From a checkpoint of a small transformer trained on Wikipedia.
Training: 811M tokens, 6187 steps.
Each number is 128 + 32 x the weight over its row's rms, rounded and kept within 0 to 255. Layers, rows and columns count from 0. Numbers have three digits each. The size before them is the row's rms in percent of the matrix's.

# layer 3 MLP up, 1280x320, rms 0.103, rows 338-378, columns 160-239
101:115138133163064125122101096127148184145078143129119208082155125173102150166148123126128150124096143141143130105110142117130082235166091111117106143139089121123172107107151174139128136137153159104177119169059178110129150170159121114134122072
089:130209188110209091135090111095089138132084160096075088114154174184123195132134146152129174140137192142183121132078156108093136112113150089140120145069135104140117149142208189109113109112114097135125141165132142125184100147135143135185106115
098:113149077135103171055084157140141138100137113139103145157177219094122141152164168129219186096156142108109130121111087174161181167125132115188145078128160133146155107093119064169129101113126123118149173102111121091095113163112141081137145106
107:120111114086092119117162139130097152179093154128105115100114138123118205074138128137193105104185143148141119169138123144112125174101198109121120122138100218160116143131156143212194161135156159159146123115140114109125111147143156162195109167
100:154116114187144123113132124136139069164116103132151160138133143114133098093120089125113183152145129108144144160133156108181124134119165130145140093126140112158057153125137106102090152151171141132217123083167120125186098168165132166202157093
103:165173161132074141044120156081139137099155115101173122117107124127140140151080211064106147123165096134131093124138114065064102124141172175099130044121144105096137122124152111061214110105104156092130137053102126102150132095137135116106158054
120:081102176073107125157151162116095133107083151145118150169097114099097144146155067119157136136098139057167184127153127160096147129142118127127138119107117170104106142110044118133189134102101113087117074115142117159221112103083151095128114095
097:132044173126187150134106100093149120134089073134188123182113197091113104153140150153100159163135101098131175127137161119109130139095119127131081184143072157080174087140166124123127113201133087132099140142109118084130133147150109163183151123
088:136108101096081165111125181092078050099125122099146183143096107069122110119120165181139111110169144140142106079082116133108168049107167203129192133159072188121061076095164098130115125101136077104166144101143143105099101215109175183137112105
082:178112116117129087129137153095139123161160085160161103148162151154167135083104143135108127136161103144115109148119108161077142110134101079140177153104130144194098059077079122152124163149176126058187185094135137134153122058122146144110115119
100:105122091124050126126111076127140134147086164085106143107184119067140171121158162192109128124139137104120081117106190126109090203122122092118124118116155120091157099099124142168127066082137167096107111123082040134176138114094115083153161099
093:166101065146136190154153162136159177160112121095145117113108109166099148157155132137104105180138130114142154151125110130145113146147056097149109076201141138134086076172106141068188146184079114129085129159147126139151178199069189103145169124
096:180122143178118135157086139123107185163130106177082145125142126098114134069156164105103140070101076152161120133178111175124185149170131098159165133174117200122089091099113141123087173154139064133138079111120068160121106178120151123122148187
097:184135103092164144137125135144141144102150120101099119107147097100111153133099061136095091108153132157139147141103107133201155144134120114109199119183086144117185099128115129135132137150089170134151159180165092070139089126138150111166130152
105:156128149122096071076183112129014068120106115106129174115102086118142139095117172138150128115161116138178138142116132183117111196137134138103078102165137125121103129088132116121104107100120144117119132130151129205096125093134128119106130083
098:102107078127193134138184113079046156188144114145054158133111124145183107164134114112083125131134121141170107126145176128161165119135157151178082114129201107167169074138075099141169118173151137034069097119095151149144128176141173116098109176
107:178101086095104125182122131117141102091153077106154186159114147217134148125110129149071145173082190120097173153124119158160105149171123171166082164106169117109115068209102116132100079123136143142109083121100132154167150106123136127150112178
098:123130110188165138187175097087111149158142175127148090099089124154133082147169123147127104162122128156070126162089082101099145145095149176120113106131107163082177161110125211114092131150154086178161141084179078149140090168099123176172198152
095:148071131127114127100145062103098122141103118122135150078110132120143120118200114100078143144115114090121114110134101146071107138133104093105144116121150142040157117098139120131106071234187102118134157148151126096155060115113111113092192143
099:081133146127200161126121121168130140209096149177097115109154152115054113171137190145147119130068127127127087179078134149158113145128181144147153114130101151041175161123120118141113131143221065162130159114143054138086091160116136126162140121
103:124140109154140066105136169130148145200072129097157091113151143154134154120149135119144158140127164125132153115133170112114115171124097161145113145140113199151074070111148111156125129157147161141167133138156118110148118086168151091093087147
098:147083113157144114116132156071132096092158132125172110150118084127106171105194124096093093125070168117176083119123128159156151139104143213105168126114150148157062111103084096128108098156186114081148141108096073127095176125133081209124126159
101:040144121213123159100094136128111205099083174147135166106124099128119207096155158127111112101133153139164139150125103149169119155107089135108120114100162124074100178109111082079079108160174157093156126152130117182120103162091073111157069060
102:132125128135091139128092145078123125121103162156076139146160077111208161146052100115141107159173111108193145115141116209154126105149130119119112142151156157080126131156129097032118178114118166122109167098157126124117118132108160108084181145
093:157132152110134135155137092191130132105146072140092129181145087110091129177199103103115199165093125188144159110089130130111079111147109140133141130147135105114144148147168135121079174192165159173153189181127122153149085153191142152132124170
102:124108070155068178155131096153129136156079079167158128118123175122147135184122160137172114125018063144077106150092132112157158122172135215085158134143144167144093084105152122127156105161113112167147139137136139148122078126130126143091144140
101:134085070090136068088122157186099131219160102120127143121113174127133150133149134163102162111135181145184160082070114101165101142123146205095111123106135089171172117128109129132111090113138164121179136062115131109091142117124067206116112124
096:164113048122158109163107142128147090142147133090100123123091165139127126153136111113097106040169068157131064114153138108175134175103160164130125128166131084155122132121082096125130165119164097087085125186079127122174114115099145137204078142
102:097108163112122067091129081161117081132127179129120155149122131181145108152079151144096089133152124175206095140117152191178167148118128141135144140161229121051114164090164143139109133197130091129149161120163123096100160132090077105144119137
102:125131143166139105157106094112094153106126205124103209097165133081157120169088105132102107123153159152107149111095147152123155164199137145130111134122110116071149112113131094119175157114114129099095140146107184133201105089139112162084134106
096:134064081166139145097131131076074109170133121146135163143126089119124044148119052124176154157167104128125129124118111162150168096127134151139101131143155094161156132084152075162173099115107153095098132144169143153198164148125169196105154162
098:136190140074131113175125117143111151187152143148153127144158138115090075159092084175143145110085135143130141142103092130110102147137116098153103151105146092046153086097086125136084147102123144134167132145108122165230127163145125083147065173
099:181147082119116140130124073140086137133089158140164143164090124115123140141170201109140129174115136140127110126119127153145161124113139109095117165086107089145143093059119158144105098130123136072072133180119108130169138142108115115065097175
095:137099132105183167094168113092132158118091126148101091087112115146153100121123119178058102128164101121115197147122086168121109107103170188140112145087156099082154104113202126182218100176149164109114144127105158072143134080107107126093116209
099:116147136141096107135147112110153145079154138168117126112159138151148144228156129061137098132156152092126124102124131111153101110142130128116149104149131135140159013089108128151095112183137113174098122125157110163135128114157132151200156146
092:076151135077168140161095099146135097107146098086086096119148142112147132131150132161087176148147123153065135140108133125126115082186181118146151116154158186154072153093092058102120107101134134157126124091186076155136177114141101074108114169
102:104128109114148153126144076135111132147108097093117128059160066108115170144170122111116142141115180151066122088128058145156125184117100174149124096143135233089142068152129111127124078099090075128091156130109133119143139150168086095081163139
102:129146100115110106134115114128080156186162195149134145134230133124172132129185174190123176135101126146114102156097081149132083101107142183114086085101130148075099133055086115102101120172079138151100127060070138133161144068152166128167168119
100:112071143117171146117115086105124122145143149075140203099169217123110098132071051092156102090119101172123123121186155115108170112095128166129116107140140096129140119148126122118157076171119171136154147102142107129130170155138068098109164145
093:148109111121125161067107136127110162114184138148095131107094133149136132130129137091130160083118092164065112153186149098116129100178156180102132090132122196144145063096144067179136118155085146118150088109148140082109154101157104156154190146
111:149162167194129133089083173123136134149077105143123142083143150117119131134138146163100101135120141134097091119108166140125138103130099136117123110094121144179100155164060124161112135101105061141119055196149118128158139157137075157109169121
# layer 3 MLP down (transposed), 1280x320, rms 0.1, rows 338-377, columns 160-239
097:156146185150073107117122099091077187048142144146087128131097113108144102130074092156113174157159130204152157149117146125105095158126137146107104134149118060141163175107122098128165080099111081099159123115091070145077127190061127172142116147
095:126174088118079172117104110109148058084131150152146180145196122170139132175103002116127100099104087154120138143112112126121168139157129104121143156122091136096108143093153137121132104119150135121098130083162180171131089128160125089102113095
100:119098132116137125134120149181174125083144157154142134115127135132080165164106077115075155109103141119116179102134117120078162118089134148110122099183135163117140164130164161125162075186110064106145109159063147117121183108147158176105082108
086:108127114137118159139120140149065126083185152112140086228126124108149124136118140180142087120113173100121138093123107121157159081115131043133138097115085165162140184101153170103139163154146079093095134097087147075057151144162119118142065137
088:110115157101145096119124189119159096099115059122092152147086082117150078078097112067092121116118113153095141081137054147112117095171145078162123120087053166109078168130099154153141138169142092108177098080134102091126153112118122184127132177
106:115155121125090098150102175120141129149120112179143153157153066160149154156121170100113151126087164166094132125083125110113129124086147150117107120107126122107129072119148121106101153107120109101150098112116108157123157084149141148120098205
088:122123181125145156134121114164121094145149147129163122163101156147160087167169175150200118142144155148155150115166097077107125187106114077186109099106162192137165202201069122113092070126110063101069148156104149093174102156150137111075117059
104:111067098125094142139112131096157154137045154091148098144200137078176147118087091131123115182124088109201121162127133190132101123185118107064083148100067147085150081155106119127093110195095135110135176095063120121166119106173089154134125161
099:182142133134119171139130203139118125186102091165144114129129192116144074104136095150163096095169083121154117148159148160142152122120078114142101075134094124170116114125096122120165193125115128154164143103145139138151131127122171134164111100
067:084148120130186168110154091136136151087116081113145151125143140151135140119175149123149159110196161113100106123101120107122103124119113026156133113128142093135092103121100142100172136079181154191114128045128143126087047117133107145114176151
099:146106082098128153098111155071177139064139108099183115134093088136126107107161145115185103099116169105127141121138106127157152115125103133124134078135129150095021128111115211154146135147075137120156151127128070108144158062099115175109090108
102:146164127131134121112152146133114088043183175149128149098115131077120116143162111176076170143194074187133079120182149164111076165169134091090160150104168104160116105106151124151127137138045153124094125135111089101071116160167118124155169077
102:163100167110151117119178110144094171140119084185103131085110128139123133072043115110046166114115076142150092099192171197146087096126179097193118072128143172148088126109094101165140128120131118184134189115163174127110148127142097155059078132
095:091109159165065096130141121168063088162119140145084101123103115105116079114118082153103135084161169102080151109152145078091121167179135135144086105153157104086123162096095200076136099103054136187102155135053118125085133133171105083157132161
109:163116087134085038103153098162152137127098155176091103165127138135116126094119122125193112111139096192112149113140138143109099195109065138095084177140157098141114151147081181149150165128142171078115100081134156177130106183094124143087162083
100:160174138121148123146145213178119133117139083128168138120140204097171156148150135099107137115109191117089146165115159159115117134130146135124120161141178132098114127121149118162138130095168097130088126127113120144106101167209174086160155102
107:146194169100108138154105143129097084135166128145124152196082116177175121129116135093103116159126077138080112107096138141100153186120184141151157178123172145116126139133114117158180128189141149132163125112114127113091100156136184094116139138
102:149150076100109156128193139102105196176178144213149151164161103151156127103138125075193154121154183130090137142179083127095140174149118157156085097101126126138147142113138184171100081124120075145164117058107074143131080171132131070085139128
094:108085102130149140123088096149091167164101156096129123143149105150120134077169150118147123169136086112135046158166155159178083144166105160138099160175079128141207097095093124116134131139196127210144172158134192161105156041150156112120110112
104:171134130112139099089141153170122129130140186139095110155089111118098155117132119105129158132160124114116078122090133101161138114096167144134109074093122109137178162147112147139181090070176098102154129115141039111121116066103125068102078113
109:083115126125054211150142080161110097107144179116149109091126090064110156198114101137104210134154129103113182109124100152109183154110101129202141091118139155115108127154143168146160071066170105108150159120115150128100166155112177175139140140
102:111081157177086074113133074157138121200133116064110131134109106129170131100100100117044048123112130113152145170133175164149110127157190094117168104134124112095128147081064133120122174122136077179128159096164107116066133118098160111096183123
102:092133130142107124105114138147143151137089157190157153149105137123115185108157131188233137080140150135158182146093158176110174137137150198175188110153139160173125155141068062194113110147070087121118168116088133159115118082144204176108095132
113:184165142152119143128120161162120067189144143142133114138162086082086136155128133141159078168163071111110074116164154170090137056130149148075127122154157155136148163159111112096058112168131112109136131173144153158144125104127134119083134115
095:160148124169197105159140153107088169087161138101121102146191111139060126148175134103142136121115091123137090126155106091121162160113144118111134077114194164119151216146156179134161126091150081117117084172084128152199104132134131115136091127
110:151142099055041116128136109089123129131102187154086130170143100097089108114161112142201110169096120156123124153140187104107171140118210181123156127137160070107145144144126114109136221161152091117149131145121161122124108106185095105117120104
111:081156067093125126111093129093096136183101145129097133098176196125109096117142152131115128144126104161146156153060231103107147136107115158179108136122121123132147149147107149217138105071182117122134140092117168123115131086127153147142138139
091:115113158100133151101118192087132159117117177070183095100120084153151089135189110188117178138138089160160088073112126201111081161108100112153111178181085129161105097134148134138119091092105071156157146110108045101157135113083113093094180066
102:190104138154090160164170186120117174223157117129158136098154094134183123143111092117127124115130139109118112106125105116124199081131098085169083137157119119191101084131144185077168123104136104157169065125172131171153100091110172194084140177
106:118150202164163127172095135133126154091107164137120168102160123127108115182109126114097093087174100188119148121136108108121143142169019123165173137203093134100190082159158060123156158081150125101082133167149126123140138104100121162137158112
094:090154198104090138163129121129128130173119094149163080131148133123121167122169150106139072097101112142113131128171121150123127141112078124141115120184082129145148077128112115178099132142138127141113075127161137098158077172117091061103066090
102:106117124060065099155101120126131075150105101145167112114105078163148127134100154111123162120121168212140145155093122100057109168096104078153092123083100082077090117092070141164068098157210109138130061127176142150140107136108214071129097129
105:105201124166138149175130096183128136158103090096082128139097092152138124099160158114100142046115184106141101155126163112116112153115146126136102128154102100096074111129188139178164174103205141065121068165107142120130147150115145038166100153
103:188150085122138113140159152144097120145129194115147107098150150146170117147097170157136085123139145147143155110183196214119129120145154168137113150145126118176178121132108131090079122082186098105096095200134104123102096097133135100131101152
109:171162131127138161140129125042171133168108168094166124139127147142094135124137149134175128140182119205152171060128149115122097074192163095160124073126128161178180115157113086125096122074126123102126126150074084073128129146121148161151115082
071:123139184144116131078081059108196105097144084132201133146169091157121119139091168119167157135171149066144105150125163119093143186127133163096140105123103135125110176166108122125144110163101129102105107112118131115101104149126142074131193157
104:128095184180158122144115103115089170103167113100141154154089107136113071136090124128097113162129129134142128124089084103100095138136119154112167159171179191105133099144111066126163112090098088095148174139096161124153092176132149110086178119
097:113089145091127113169058122124181132136137050112088142140139115163110137120090145121087154109093182105151103109177117127098143123136114117141096215102141088102132079086111159124205104128064138136141165154145128177127094109089091135040151114
086:077156154096134099148150134117113082112124147092053182059084124084112132171189096134185064087109128157163156121182089079123114150068167157173142115205109145126104206110071098136109124107082098111159070087178119142105111124155107112171150147
103:102135087104113146063103125142108074093128142094161090129168154151095114105149131102100139089156200147193180142243146114092128079059059151113167142118122089062151141117140122135116186145138134151142059126138128106126114149094116117165142136